From a checkpoint of a small transformer trained on Wikipedia: learned positions.
Each number is 200 + 30 x the weight over its row's rms, rounded and kept within 0 to 999. Layers, rows and columns count from 0. The size before them is the row's rms in percent of the matrix's.

# up: layer 3 MLP up, 192x64, rms 0.11, rows 151-185, columns 0-63
# down: layer 3 MLP down (transposed), 192x64, rms 0.146, rows 151-185, columns 0-63
# gate: layer 3 MLP gate, 192x64, rms 0.115, rows 152-186, columns 0-63
up151,107,179,152,200,219,173,156,206,223,236,156,180,180,211,202,152,233,165,227,194,138,247,172,213,208,165,226,212,216,176,194,173,260,251,150,165,216,225,173,203,174,185,202,197,250,210,249,162,177,172,186,178,227,205,181,200,258,177,212,239,240,219,200,171,224
down151,107,132,194,161,166,120,190,246,209,178,178,186,237,239,201,227,186,181,201,203,167,223,230,212,179,184,203,183,203,162,177,200,216,161,200,238,214,212,225,225,191,205,219,178,256,197,160,150,191,208,180,136,163,260,241,207,205,167,191,241,232,194,166,171,207
gate152,113,155,204,214,214,209,240,192,207,211,208,189,156,192,206,197,177,189,206,216,170,282,183,168,177,199,199,219,176,212,253,167,173,286,146,204,270,204,151,219,178,175,160,194,225,231,187,189,233,160,187,221,211,178,215,199,263,188,173,159,185,222,168,205,207
up152,105,226,244,161,240,188,160,190,187,173,199,239,205,193,207,219,176,219,203,165,202,88,185,240,223,218,204,184,220,194,211,226,224,171,197,233,158,205,192,136,202,179,214,154,199,207,222,201,160,189,189,180,229,143,190,231,171,219,231,234,235,164,216,152,172
down152,101,240,182,237,213,145,191,191,200,214,287,209,156,198,183,212,251,216,207,237,200,153,225,168,203,175,203,200,218,230,230,251,183,201,190,243,224,260,174,194,241,218,217,181,205,199,189,195,147,188,159,237,236,214,224,202,157,241,159,186,194,250,183,227,214
gate153,063,237,205,202,235,219,198,208,275,158,187,245,162,245,231,194,221,238,190,187,242,173,243,201,234,238,155,187,223,206,190,214,198,204,125,217,237,172,206,259,205,253,206,206,167,186,244,170,187,215,177,188,165,205,235,201,213,175,205,211,201,177,229,219,142
up153,071,182,243,247,213,174,188,214,263,186,193,206,167,204,236,218,189,212,170,162,182,175,208,219,253,185,189,191,212,178,226,181,172,161,210,210,179,235,226,196,142,226,274,225,181,200,195,189,213,134,209,190,179,225,217,255,179,235,224,268,237,198,239,177,166
down153,073,173,159,158,186,199,206,198,207,246,143,183,232,139,211,182,195,153,179,196,191,202,166,189,186,155,208,236,215,241,214,188,160,176,246,181,145,248,190,185,154,167,159,247,224,221,177,175,223,190,225,190,245,185,254,214,193,248,167,179,244,194,217,208,204
gate154,106,216,197,248,187,184,224,135,198,255,192,231,204,171,150,204,190,169,181,205,177,191,199,237,194,271,222,168,175,185,194,163,209,167,191,242,187,174,200,149,195,205,254,205,204,220,137,149,206,247,146,186,185,198,188,182,208,179,193,255,182,246,207,219,234
up154,111,180,186,160,175,169,163,201,154,169,156,177,221,164,224,215,169,227,186,192,231,264,180,183,214,206,233,179,191,201,260,189,203,153,238,209,235,191,158,151,225,195,219,208,236,193,230,121,198,238,201,232,168,184,200,185,207,199,221,157,169,195,177,135,181
down154,117,193,190,182,218,188,191,224,187,156,194,169,247,218,163,224,224,237,206,150,239,214,225,178,269,169,182,201,198,218,161,250,234,232,235,165,171,228,222,274,241,149,167,188,207,206,254,222,220,140,231,192,212,194,233,217,184,229,211,209,202,162,183,205,193
gate155,108,187,174,164,172,189,226,196,242,194,250,156,208,164,171,199,183,163,145,208,172,202,212,169,169,214,235,220,225,163,206,186,202,215,234,149,220,163,248,247,212,232,211,204,160,163,167,166,175,219,173,170,155,245,195,187,230,175,178,218,245,208,154,179,143
up155,102,211,230,196,173,197,171,182,189,184,207,189,204,195,173,236,238,198,239,187,207,181,227,218,209,221,138,155,156,199,207,160,148,177,224,260,227,197,257,251,270,154,172,198,196,180,198,189,205,189,186,199,205,169,169,165,186,203,183,215,248,270,260,191,210
down155,102,197,169,180,220,191,228,205,241,228,232,160,188,188,200,158,186,197,130,191,175,202,224,182,170,205,257,238,222,143,181,168,242,221,224,155,226,171,178,233,183,203,219,192,172,169,190,174,198,208,199,158,179,260,234,189,237,152,192,213,208,208,146,185,130
gate156,101,194,232,171,259,167,194,213,184,222,212,227,157,179,140,177,195,222,205,195,202,145,195,221,183,251,106,175,222,209,178,241,204,198,190,225,219,189,204,186,212,232,167,195,205,270,215,194,252,209,199,190,209,165,237,257,176,187,215,183,225,154,246,206,204
up156,096,214,201,251,163,189,223,212,221,195,183,162,176,235,220,198,196,233,197,147,209,180,223,180,182,206,182,235,168,192,157,214,240,256,197,230,192,175,231,225,177,183,178,187,160,130,182,198,222,140,169,240,146,188,247,200,194,164,167,163,230,211,170,239,250
down156,105,184,222,159,227,175,171,219,231,245,243,185,215,131,148,131,223,167,195,187,176,214,171,212,157,212,157,147,203,172,196,191,171,186,183,191,222,185,195,230,234,202,143,218,267,243,212,161,200,206,187,196,181,185,169,258,184,165,227,204,185,186,217,192,202
gate157,096,212,209,197,168,206,212,207,201,177,162,226,239,157,213,231,178,168,198,160,195,265,182,208,171,162,165,175,198,227,181,169,218,180,226,168,166,237,200,214,165,197,234,246,233,257,134,196,219,229,216,216,181,211,173,218,150,264,163,177,168,148,179,210,175
up157,089,227,189,214,197,189,219,215,160,232,209,171,169,243,182,138,159,223,204,164,179,198,215,232,210,169,243,224,165,176,201,257,224,201,203,241,180,211,198,201,208,145,182,207,148,220,224,187,163,201,206,179,203,188,196,153,261,123,134,171,204,205,179,158,209
down157,091,185,164,165,181,184,162,178,234,222,222,208,218,167,240,233,251,148,219,234,210,219,199,172,199,252,123,181,242,216,197,188,219,188,212,169,222,205,229,212,163,262,233,186,216,184,205,218,187,189,166,197,187,208,171,212,166,208,227,209,265,275,198,229,169
gate158,075,218,188,154,217,169,184,226,210,193,194,217,190,200,248,243,194,246,193,203,185,204,231,185,212,237,244,222,235,210,220,239,137,193,241,227,199,210,198,151,203,209,207,183,206,229,272,172,237,225,161,154,187,215,259,217,198,178,251,207,136,216,201,155,157
up158,093,162,202,208,218,176,174,168,168,254,202,215,225,194,183,215,143,174,216,245,157,211,150,240,233,238,168,253,203,255,192,213,263,240,197,171,182,196,147,171,173,167,244,224,196,221,175,184,216,230,230,210,186,209,194,218,179,243,160,224,188,212,149,206,200
down158,089,244,189,215,156,236,213,242,221,177,168,198,144,202,189,174,241,203,180,164,222,201,237,126,211,189,172,160,196,163,215,146,166,161,198,232,203,200,237,196,215,228,172,208,226,218,247,208,158,179,192,189,154,178,190,198,239,144,249,181,247,189,197,167,191
gate159,096,209,191,227,187,228,159,212,218,197,244,251,169,197,217,220,247,179,179,237,153,236,215,205,161,140,211,228,251,169,197,232,171,173,270,135,206,228,166,222,199,205,220,203,128,194,212,205,179,251,218,230,183,216,199,242,185,222,190,229,176,202,222,185,213
up159,099,179,223,249,181,225,179,133,192,193,173,222,212,188,207,187,212,212,172,196,165,224,252,249,211,127,185,207,254,197,192,241,185,166,214,155,188,217,152,208,182,210,240,183,149,178,176,184,175,179,194,187,137,182,246,188,218,236,200,206,253,228,220,239,225
down159,100,268,195,215,229,168,204,229,198,205,217,227,227,250,225,218,183,179,188,204,244,192,171,155,172,263,195,148,128,249,217,204,200,232,139,218,185,165,271,191,162,177,192,210,217,191,206,226,205,234,209,202,211,227,188,192,239,206,221,200,172,204,184,187,143
gate160,103,245,175,193,178,236,186,177,214,237,256,211,226,229,224,199,218,188,200,174,221,184,261,201,259,180,185,235,204,267,170,225,193,188,188,166,222,226,185,206,227,202,193,166,211,188,181,189,231,225,246,171,205,245,128,174,184,257,213,166,199,229,158,249,227
up160,100,245,180,215,161,249,243,205,226,216,290,199,227,188,209,180,207,226,225,189,243,163,175,219,232,146,193,175,209,219,197,177,177,225,189,156,209,255,220,175,244,240,199,152,190,206,210,198,182,190,196,221,183,240,176,247,233,265,193,201,180,210,191,174,158
down160,092,148,230,168,246,199,190,205,202,182,176,173,234,166,145,174,221,205,180,189,168,244,170,204,198,204,211,272,194,184,229,191,209,182,219,227,187,179,218,170,166,140,235,241,177,192,211,226,234,206,177,235,186,167,244,194,145,249,155,223,168,216,253,165,195
gate161,099,225,232,222,227,221,189,266,150,191,154,229,231,218,185,216,184,171,157,201,232,162,228,185,253,180,187,181,245,255,242,197,189,142,192,196,215,193,242,208,198,214,187,250,226,211,170,234,232,231,208,213,192,242,192,210,173,192,220,209,171,186,127,213,155
up161,101,133,217,146,193,223,149,193,188,247,200,194,176,208,236,255,196,157,208,225,226,233,161,180,174,191,253,222,152,173,206,220,174,250,215,181,191,157,216,234,199,191,230,182,196,254,231,219,147,183,145,191,183,181,167,224,204,171,172,208,208,226,200,226,162
down161,109,222,202,179,230,205,201,244,157,180,176,231,242,203,216,241,197,225,174,179,224,119,242,182,256,211,184,172,209,252,238,184,209,193,190,208,140,194,219,152,172,221,133,230,196,161,183,192,214,209,197,175,210,204,211,205,170,180,190,227,175,204,129,249,210
gate162,101,218,217,177,213,170,159,199,228,141,178,188,221,190,129,207,223,222,151,152,213,198,265,205,204,122,190,194,223,185,219,243,152,231,219,208,220,180,184,255,165,169,250,172,190,232,199,163,152,171,180,192,205,224,205,194,219,218,196,243,193,223,175,198,182
up162,103,208,173,251,187,219,215,196,155,235,123,226,174,207,207,228,200,235,234,237,186,157,166,188,207,190,242,232,175,189,228,163,257,170,154,158,217,167,209,180,205,221,158,220,184,150,178,228,185,223,222,161,191,214,179,181,181,187,142,209,221,221,232,233,158
down162,099,204,225,178,196,197,179,181,282,156,233,157,239,223,185,181,223,203,155,172,216,209,258,179,196,186,160,201,232,217,211,239,158,223,238,233,183,156,165,233,207,147,218,146,228,233,204,159,157,146,196,226,245,190,207,184,211,207,212,206,198,209,170,225,212
gate163,091,155,206,175,244,151,160,192,227,204,161,158,209,182,235,212,170,215,179,191,217,205,163,213,140,210,238,205,186,215,229,201,192,228,183,184,211,186,259,259,226,268,218,187,189,218,184,182,207,182,217,263,196,134,169,193,184,246,218,261,203,170,198,203,184
up163,096,149,236,181,248,209,205,224,209,157,217,181,197,196,202,173,224,237,221,207,220,241,161,219,207,211,162,189,160,221,169,185,231,243,126,229,199,166,163,161,211,165,195,200,211,173,186,198,250,174,210,151,209,194,217,191,224,172,171,222,181,186,285,231,251
down163,098,83,210,150,187,208,193,193,209,213,190,172,221,207,236,207,198,229,220,158,177,227,162,200,168,197,272,186,193,213,247,221,207,155,201,180,198,206,214,234,255,212,148,148,194,178,205,166,168,174,216,188,192,175,180,228,252,217,230,202,190,186,216,224,193
gate164,111,197,191,247,165,234,204,160,174,206,178,164,215,190,153,211,204,133,156,225,195,205,210,200,220,205,165,205,238,210,213,208,216,182,204,236,212,160,187,164,247,165,269,203,178,201,198,182,156,239,187,137,193,175,210,264,234,211,205,225,183,141,156,174,227
up164,109,158,217,204,172,255,150,168,186,160,250,206,214,218,202,180,173,202,160,228,207,231,207,249,210,182,263,176,199,179,150,198,185,165,214,166,229,172,178,164,200,221,240,244,154,192,202,203,186,160,204,126,193,206,232,225,235,248,219,185,233,186,161,194,204
down164,102,194,165,174,210,141,257,218,220,216,192,217,201,173,244,192,210,178,249,248,220,208,208,163,181,171,212,216,200,194,193,199,224,240,188,281,183,223,249,194,210,211,116,222,184,177,189,220,244,219,175,234,198,217,158,217,160,145,237,176,193,174,207,179,218
gate165,104,217,224,234,223,183,204,230,201,239,222,253,187,251,258,187,168,230,139,209,204,130,181,249,169,202,172,202,206,195,192,201,198,184,215,218,157,204,204,174,213,197,209,216,212,207,213,195,246,202,209,164,241,227,219,199,223,227,220,201,125,118,178,196,152
up165,096,183,186,205,232,264,184,217,213,177,157,187,201,173,143,210,187,184,175,206,140,279,170,212,177,183,221,128,253,222,142,199,190,192,193,191,223,238,172,196,232,216,153,169,191,202,198,226,220,189,167,141,180,176,193,212,197,228,230,231,247,205,210,204,194
down165,094,184,216,213,203,175,226,201,204,185,198,186,213,243,268,227,182,210,210,248,172,234,165,247,179,223,193,208,224,179,211,164,228,133,179,200,194,241,231,143,239,230,223,208,172,208,208,158,242,226,199,153,205,210,178,179,164,203,245,203,146,132,240,227,200
gate166,100,231,151,206,246,235,248,200,212,171,199,184,219,209,182,164,148,227,156,209,266,195,181,149,151,207,191,197,213,163,205,272,195,219,196,251,186,212,208,205,227,172,209,190,227,211,197,200,190,214,234,228,227,165,193,169,195,172,194,231,170,117,243,206,224
up166,099,169,161,201,174,186,210,172,252,179,222,198,217,176,188,186,152,163,172,201,263,229,214,164,128,238,184,206,245,191,178,205,164,212,180,221,174,177,185,211,195,220,219,217,243,201,120,236,228,227,192,204,254,183,219,191,251,227,188,231,210,156,176,206,238
down166,097,186,198,237,178,146,178,270,180,237,179,180,184,224,171,224,247,188,214,171,187,176,236,205,238,138,184,200,181,210,272,171,193,192,240,192,217,167,193,199,193,181,196,194,170,167,245,167,184,214,172,176,144,228,201,228,196,199,201,165,205,283,169,182,182
gate167,107,196,223,175,168,221,194,278,210,187,211,179,195,238,212,156,182,210,225,185,184,206,164,123,206,233,254,216,109,185,195,169,160,226,234,180,178,189,219,242,222,171,152,179,217,211,213,214,231,245,208,206,163,195,202,205,265,198,203,210,175,202,185,224,221
up167,103,231,230,157,200,214,208,255,209,199,153,215,245,234,245,157,180,244,191,220,225,171,212,180,223,167,195,211,205,162,177,188,189,198,210,214,147,239,190,242,171,178,193,234,218,155,238,225,243,207,253,232,213,219,212,191,282,248,189,190,177,157,191,220,211
down167,106,245,197,192,192,209,199,134,175,171,214,187,222,176,145,198,184,219,188,207,236,213,238,225,206,220,223,223,261,219,213,235,210,176,198,190,217,197,225,201,190,160,215,166,130,277,202,165,147,207,190,181,227,171,223,214,132,213,143,212,227,190,241,190,221
gate168,111,152,227,145,203,149,200,255,201,127,219,209,203,180,212,178,250,176,203,176,192,226,175,195,200,143,209,205,239,198,227,180,197,237,208,200,206,195,193,261,196,184,132,206,200,231,216,181,166,249,201,155,228,196,152,186,221,203,198,159,220,197,222,261,226
up168,098,220,211,242,201,142,173,204,167,213,193,228,239,215,202,238,132,154,222,176,219,235,197,201,252,173,163,253,236,230,209,215,198,155,162,178,227,227,245,202,150,185,235,163,195,216,178,209,238,181,253,184,215,186,185,199,176,192,178,207,252,219,180,212,251
down168,100,168,150,202,194,231,222,122,238,203,180,207,147,131,206,218,242,257,179,212,222,233,214,231,177,196,166,239,227,218,218,202,241,222,204,198,204,196,183,176,187,241,232,160,212,153,203,206,214,173,172,144,197,231,235,219,232,188,251,193,192,195,194,208,155
gate169,103,192,210,167,203,216,140,235,189,175,200,150,222,226,216,172,145,173,219,202,229,194,257,184,227,154,213,179,245,173,173,182,185,183,219,251,219,175,274,188,138,175,228,179,204,222,186,184,173,165,167,140,210,223,229,219,199,181,228,158,210,200,239,220,203
up169,095,193,198,225,234,190,227,232,220,232,232,158,215,210,232,184,280,160,264,217,169,238,176,219,192,220,174,215,214,232,193,190,245,230,164,162,222,220,223,224,204,233,167,195,215,211,155,253,192,186,182,264,198,211,236,248,196,195,197,175,248,216,154,209,228
down169,105,163,200,184,216,224,116,229,203,199,221,143,204,213,243,161,155,229,237,189,228,214,204,240,181,220,192,173,239,187,222,178,209,170,252,253,206,152,245,171,164,170,242,194,192,239,184,182,200,203,183,178,240,173,203,223,183,210,213,156,211,240,249,196,227
gate170,103,174,211,234,127,246,202,183,214,247,174,201,144,199,183,197,236,182,190,228,232,197,156,181,163,271,151,239,176,184,211,165,180,206,186,171,161,163,190,237,216,215,205,197,182,229,192,194,254,178,192,263,171,172,205,201,167,161,203,173,236,208,236,211,201
up170,130,228,209,163,174,179,231,194,197,190,215,197,199,187,245,228,208,217,222,192,249,181,174,265,283,147,237,195,210,195,143,216,215,196,220,185,152,237,213,226,184,217,194,170,180,135,232,205,182,153,188,218,210,258,158,190,209,229,177,157,242,213,209,219,191
down170,112,226,178,247,228,139,169,198,180,238,207,239,242,218,136,179,220,169,180,258,223,151,188,200,231,150,219,167,250,220,236,206,166,177,194,265,227,268,168,196,187,176,202,211,181,189,195,208,160,168,192,225,200,194,186,224,229,204,199,174,195,186,160,210,194
gate171,102,234,163,175,207,198,238,185,251,221,201,208,205,193,182,208,196,210,226,233,213,137,231,184,205,187,224,222,250,200,146,150,185,208,208,259,188,207,238,155,172,195,190,200,215,293,208,198,242,202,174,199,199,183,231,231,185,277,222,169,175,187,200,248,200
up171,094,145,192,235,230,235,180,230,216,179,198,169,210,242,195,229,197,189,194,231,159,172,201,242,199,245,179,143,171,176,153,197,159,229,233,193,214,202,172,221,165,166,203,228,228,180,188,226,184,241,241,204,203,222,238,188,254,155,188,259,230,228,209,261,229
down171,086,252,191,151,171,198,221,179,265,218,227,231,187,182,202,190,214,198,218,194,238,218,229,150,156,231,229,238,225,196,196,182,235,193,212,215,200,228,235,206,181,206,186,171,206,281,225,181,232,178,163,206,195,163,224,256,204,236,253,141,170,163,190,236,196
gate172,071,190,235,199,185,195,225,146,190,122,207,231,173,204,246,231,152,218,204,220,260,225,235,233,181,212,278,152,196,181,181,178,229,159,178,229,225,169,194,171,247,196,140,234,236,202,212,185,189,188,205,186,205,211,203,167,218,193,195,208,239,196,166,212,158
up172,091,169,184,162,160,222,200,209,172,179,265,165,187,221,232,150,237,187,178,210,181,174,143,201,159,177,149,210,174,241,168,233,158,178,199,246,162,209,200,169,172,194,203,160,190,194,207,188,251,219,174,181,182,250,237,201,236,221,237,205,174,219,259,222,210
down172,081,217,267,221,233,231,195,176,153,161,212,183,154,227,195,220,244,205,260,167,162,203,204,246,155,236,196,217,215,204,221,208,237,154,169,246,196,202,224,163,202,161,176,209,196,224,216,205,234,178,187,196,150,201,141,197,246,191,187,218,224,205,239,261,194
gate173,105,267,241,173,152,197,170,157,166,182,173,191,207,192,232,206,168,179,226,168,171,234,190,146,195,171,269,212,170,212,197,240,189,203,205,230,137,167,195,243,215,178,212,262,230,219,251,202,178,200,190,179,216,183,171,162,174,226,180,165,211,220,187,221,171
up173,097,194,268,220,160,230,153,164,191,198,192,184,169,179,172,208,220,214,208,228,208,215,219,227,183,235,205,150,215,183,170,227,164,189,181,182,178,261,187,233,211,188,186,240,205,125,211,177,224,150,219,236,181,199,239,173,207,266,190,222,177,147,173,251,201
down173,100,225,129,219,246,214,269,234,219,199,226,192,159,195,223,175,154,211,194,151,201,155,200,166,177,207,219,170,185,187,215,161,192,173,232,212,241,160,212,171,209,250,193,154,158,248,162,190,196,243,215,207,222,215,187,231,234,188,235,194,206,220,207,138,207
gate174,097,193,199,198,153,232,216,157,147,174,234,251,240,202,200,152,131,175,191,200,229,211,227,204,231,151,192,223,199,240,210,148,196,179,212,202,192,222,196,181,225,205,201,189,188,237,194,169,213,199,135,152,151,194,162,205,141,239,170,208,204,184,200,176,258
up174,099,195,240,203,206,213,222,213,208,203,201,200,216,183,157,227,210,171,243,196,172,158,168,194,176,210,207,183,166,163,159,217,216,186,247,248,255,156,204,208,233,191,143,203,181,193,195,252,251,185,188,232,198,193,228,240,201,167,205,252,260,172,283,182,225
down174,090,199,195,183,190,212,192,183,156,214,209,236,149,229,206,174,103,187,137,210,235,221,244,187,198,188,167,206,209,190,214,177,159,188,198,176,192,281,197,221,200,248,195,191,200,209,216,169,231,212,205,164,214,184,164,259,215,228,196,160,142,191,152,201,216
gate175,103,210,258,246,175,223,238,173,179,193,205,135,191,177,171,185,163,231,180,212,220,158,238,209,186,203,218,195,223,162,193,266,199,141,186,215,209,179,150,138,192,192,213,182,129,216,186,235,185,235,200,219,230,141,190,221,180,201,242,184,204,191,195,235,185
up175,091,216,167,154,212,227,177,244,228,188,198,197,249,145,185,201,150,207,178,203,164,178,214,218,213,161,212,148,197,254,197,184,215,210,175,208,197,168,195,186,185,264,203,146,146,247,235,172,207,230,148,181,221,199,220,188,138,219,168,228,248,184,199,188,230
down175,098,159,197,226,209,231,160,182,239,191,160,265,179,224,216,183,201,155,240,239,193,255,154,255,127,182,182,214,183,246,216,131,206,205,186,227,244,187,200,198,234,175,227,223,208,200,192,223,220,200,185,190,208,218,216,143,245,192,195,201,189,220,237,175,212
gate176,105,194,214,188,169,155,184,207,170,201,195,165,243,234,220,206,234,212,252,197,280,251,219,229,197,239,168,209,177,177,193,210,193,200,132,193,204,136,223,206,191,210,207,207,197,116,143,217,205,223,244,185,231,156,197,209,198,157,194,192,170,174,197,175,208
up176,102,203,198,199,226,201,145,176,191,200,229,160,153,159,204,207,174,180,127,245,228,201,163,205,212,167,196,153,185,180,191,176,206,223,188,193,192,174,183,188,191,243,197,185,210,173,162,186,123,175,150,235,248,170,200,172,187,201,211,171,247,186,255,235,147
down176,110,191,200,218,162,188,136,183,175,227,137,143,207,189,231,191,210,217,251,198,233,240,199,174,192,211,214,225,210,181,222,220,196,165,169,192,193,181,223,219,233,223,244,150,238,157,157,176,150,193,160,150,227,145,184,241,203,198,171,203,241,224,204,161,223
gate177,080,223,137,203,203,173,233,224,182,208,200,218,245,186,193,234,208,220,215,179,235,233,214,219,208,144,208,154,239,236,158,223,190,203,199,220,152,205,179,210,198,153,153,224,221,143,184,152,140,245,252,212,189,195,246,218,223,194,225,181,200,162,248,172,214
up177,087,167,209,180,174,191,132,211,214,223,211,208,243,206,159,206,196,204,182,217,187,202,165,182,201,209,237,160,218,179,224,189,233,224,192,165,185,256,199,227,214,294,222,131,213,188,165,227,168,198,173,211,158,220,201,194,200,199,220,218,215,206,98,190,202
down177,089,226,213,203,198,219,239,201,193,172,234,191,181,196,224,214,219,189,220,157,224,215,199,263,230,196,178,264,197,203,148,191,167,186,210,190,230,175,219,207,213,169,180,259,183,241,222,148,244,229,220,203,214,171,152,232,164,210,158,227,206,205,303,191,211
gate178,089,177,221,233,175,221,193,198,167,220,158,206,207,156,219,165,195,191,155,208,247,283,162,136,209,204,197,225,184,206,235,184,192,228,208,180,164,186,205,183,194,250,187,232,209,178,231,173,195,171,220,159,190,210,240,220,253,193,256,185,155,135,173,225,220
up178,097,180,175,187,164,226,164,199,137,217,250,236,186,261,196,183,201,228,247,225,201,178,213,165,211,237,226,221,222,228,196,224,144,177,163,235,219,209,185,227,177,199,150,248,220,211,152,179,190,228,195,203,175,178,289,229,179,188,230,211,204,201,243,222,203
down178,088,197,207,228,206,164,255,185,202,133,167,191,223,166,212,180,206,204,153,213,230,222,188,168,219,157,158,186,151,191,189,165,278,184,180,164,182,192,252,202,253,186,214,151,180,215,227,241,211,213,184,214,235,223,132,175,180,191,157,218,203,209,183,212,219
gate179,113,210,192,189,196,223,198,204,187,251,176,227,178,193,167,171,167,167,147,265,258,172,192,182,225,172,174,208,197,261,245,214,228,223,188,176,182,166,162,174,151,209,222,167,217,220,187,170,218,194,198,100,181,171,190,223,205,180,221,196,161,206,180,213,158
up179,107,238,213,210,211,220,250,195,216,184,170,168,165,245,178,187,202,240,220,247,219,263,240,252,151,187,185,172,190,242,246,191,184,166,175,161,168,152,199,201,195,206,182,183,164,177,225,192,163,236,220,155,142,200,218,165,157,188,185,212,182,223,185,209,149
down179,110,210,163,243,194,188,211,178,172,246,201,222,226,186,211,230,216,189,172,183,171,139,195,186,245,196,177,171,216,226,184,176,179,202,211,218,229,170,192,227,163,119,165,235,233,206,180,164,200,120,198,241,222,153,174,215,200,241,216,267,184,165,194,181,206
gate180,087,235,167,164,231,205,201,228,209,269,244,217,240,151,268,200,210,218,200,229,219,210,255,202,234,214,212,186,274,243,224,247,203,157,207,188,182,188,181,177,251,162,202,222,197,224,195,207,223,237,249,221,237,239,187,201,228,221,205,169,220,194,210,204,231
up180,100,200,211,183,186,138,197,209,190,198,200,202,167,219,230,157,171,226,196,150,211,176,214,203,142,205,173,201,201,187,199,199,236,231,255,168,199,234,196,267,220,195,207,198,208,138,228,186,171,183,162,213,225,101,188,163,210,253,177,174,223,217,163,202,166
down180,102,249,181,199,208,222,166,201,210,171,201,183,275,169,145,218,233,199,197,217,165,222,243,140,263,182,179,199,214,181,177,230,159,183,154,203,181,162,168,180,181,181,163,212,204,213,168,239,200,184,255,177,165,263,220,241,201,164,215,198,180,213,194,235,201
gate181,099,231,179,179,204,188,163,179,185,224,197,213,199,215,192,170,170,186,211,142,268,225,187,246,218,245,216,237,189,175,210,235,235,196,161,191,190,240,233,199,199,162,172,169,189,203,141,199,142,207,182,209,202,181,164,146,215,213,290,185,245,228,170,212,203
up181,111,166,196,184,177,200,203,227,182,215,222,216,188,215,215,211,205,169,199,191,213,255,200,182,142,227,282,142,184,145,208,193,178,244,226,227,227,158,203,234,200,240,227,188,219,165,169,222,150,194,204,115,215,157,234,185,169,174,244,209,197,197,196,179,220
down181,112,153,204,195,242,214,170,220,238,193,225,132,185,188,199,184,248,224,198,139,214,227,226,261,208,212,220,257,170,184,249,241,203,193,203,160,192,195,223,255,180,164,222,163,208,177,165,225,215,186,171,159,179,215,242,215,200,211,246,225,211,218,186,255,202
gate182,098,238,180,186,184,168,210,201,170,238,241,242,240,209,203,212,169,232,186,219,224,213,161,186,242,209,242,153,168,229,213,227,193,189,159,212,133,246,183,239,207,154,162,162,204,190,151,187,188,216,215,280,169,233,195,215,220,225,201,216,158,174,165,201,223
up182,111,234,181,157,188,189,222,196,207,160,167,199,257,207,231,193,137,161,181,204,218,197,193,212,173,196,167,227,185,177,166,212,215,243,200,190,184,179,147,222,188,135,171,213,168,193,198,244,215,222,164,167,171,189,194,196,215,249,100,212,160,155,200,221,201
down182,105,164,173,244,199,193,175,195,155,233,220,175,137,190,182,232,245,249,211,171,210,194,196,187,263,180,183,224,239,198,271,179,199,176,200,188,218,197,226,176,207,269,239,209,205,197,173,207,170,163,247,214,215,201,204,201,208,167,258,155,251,235,199,206,224
gate183,103,213,205,180,219,239,215,189,179,232,254,215,284,141,226,193,183,171,232,184,222,241,211,250,259,167,247,200,200,213,208,189,181,174,181,157,185,205,247,218,175,179,192,207,195,213,197,197,178,212,240,214,227,231,146,196,251,202,160,176,257,187,201,225,235
up183,101,177,173,165,250,216,205,181,224,208,224,216,162,166,243,195,225,235,183,223,176,134,208,269,212,194,182,263,211,191,238,229,133,154,208,197,172,225,179,194,204,186,166,208,250,173,179,199,203,144,196,180,205,231,144,259,193,201,192,191,177,193,228,207,180
down183,103,179,236,192,142,187,225,204,185,174,179,183,184,217,194,193,165,165,233,185,213,259,145,201,171,177,165,131,205,226,212,157,227,202,207,204,184,193,180,226,161,170,175,221,223,242,234,193,191,249,219,222,222,161,243,146,210,186,154,223,217,164,132,179,200
gate184,103,213,173,181,227,170,201,220,183,184,223,249,160,208,164,185,233,175,239,168,181,165,180,190,176,247,151,212,231,228,230,200,196,210,208,264,188,185,251,226,169,182,181,276,230,158,165,208,173,167,201,196,190,200,231,187,193,190,174,172,133,155,240,177,229
up184,095,193,246,191,241,191,158,200,195,170,218,173,222,162,235,163,158,179,176,172,205,235,202,203,196,133,195,204,255,148,209,236,185,183,164,150,225,234,159,208,190,238,157,187,140,212,199,147,193,203,187,161,225,246,198,166,202,183,247,171,178,192,183,209,168
down184,098,233,200,200,179,228,241,199,248,207,171,182,190,277,180,240,197,235,164,209,187,182,224,220,216,233,189,247,196,174,158,173,185,245,212,139,130,187,179,174,217,187,238,164,208,258,204,202,212,258,190,194,178,171,241,211,199,229,174,259,216,211,205,211,196
gate185,103,201,166,255,200,186,129,219,181,198,222,267,145,202,219,202,239,195,222,223,241,205,215,167,208,200,164,154,195,179,153,202,165,173,236,222,177,165,232,167,220,242,176,208,211,253,167,190,256,200,171,169,240,226,226,219,228,196,199,196,160,191,196,213,244
up185,097,211,228,144,186,211,215,205,234,167,188,134,217,170,211,228,191,218,148,250,164,182,207,235,177,236,145,205,180,237,192,187,253,248,225,187,207,197,159,248,179,202,237,191,179,159,229,222,169,187,201,238,190,144,230,214,203,150,206,161,192,225,170,208,170
down185,099,185,146,242,232,249,104,216,213,210,233,237,161,174,222,230,211,202,232,249,183,208,250,229,172,223,229,158,185,187,180,186,193,185,237,210,176,215,234,238,230,192,203,209,226,233,227,163,244,209,179,190,225,203,223,176,218,153,187,221,179,169,193,224,243
gate186,092,155,136,169,270,175,189,244,209,207,182,259,224,226,231,238,202,164,259,161,230,224,190,250,168,200,161,181,170,176,193,217,240,197,188,177,229,197,227,167,195,200,208,211,183,192,200,152,211,189,157,187,235,209,203,262,197,165,171,203,185,206,200,180,248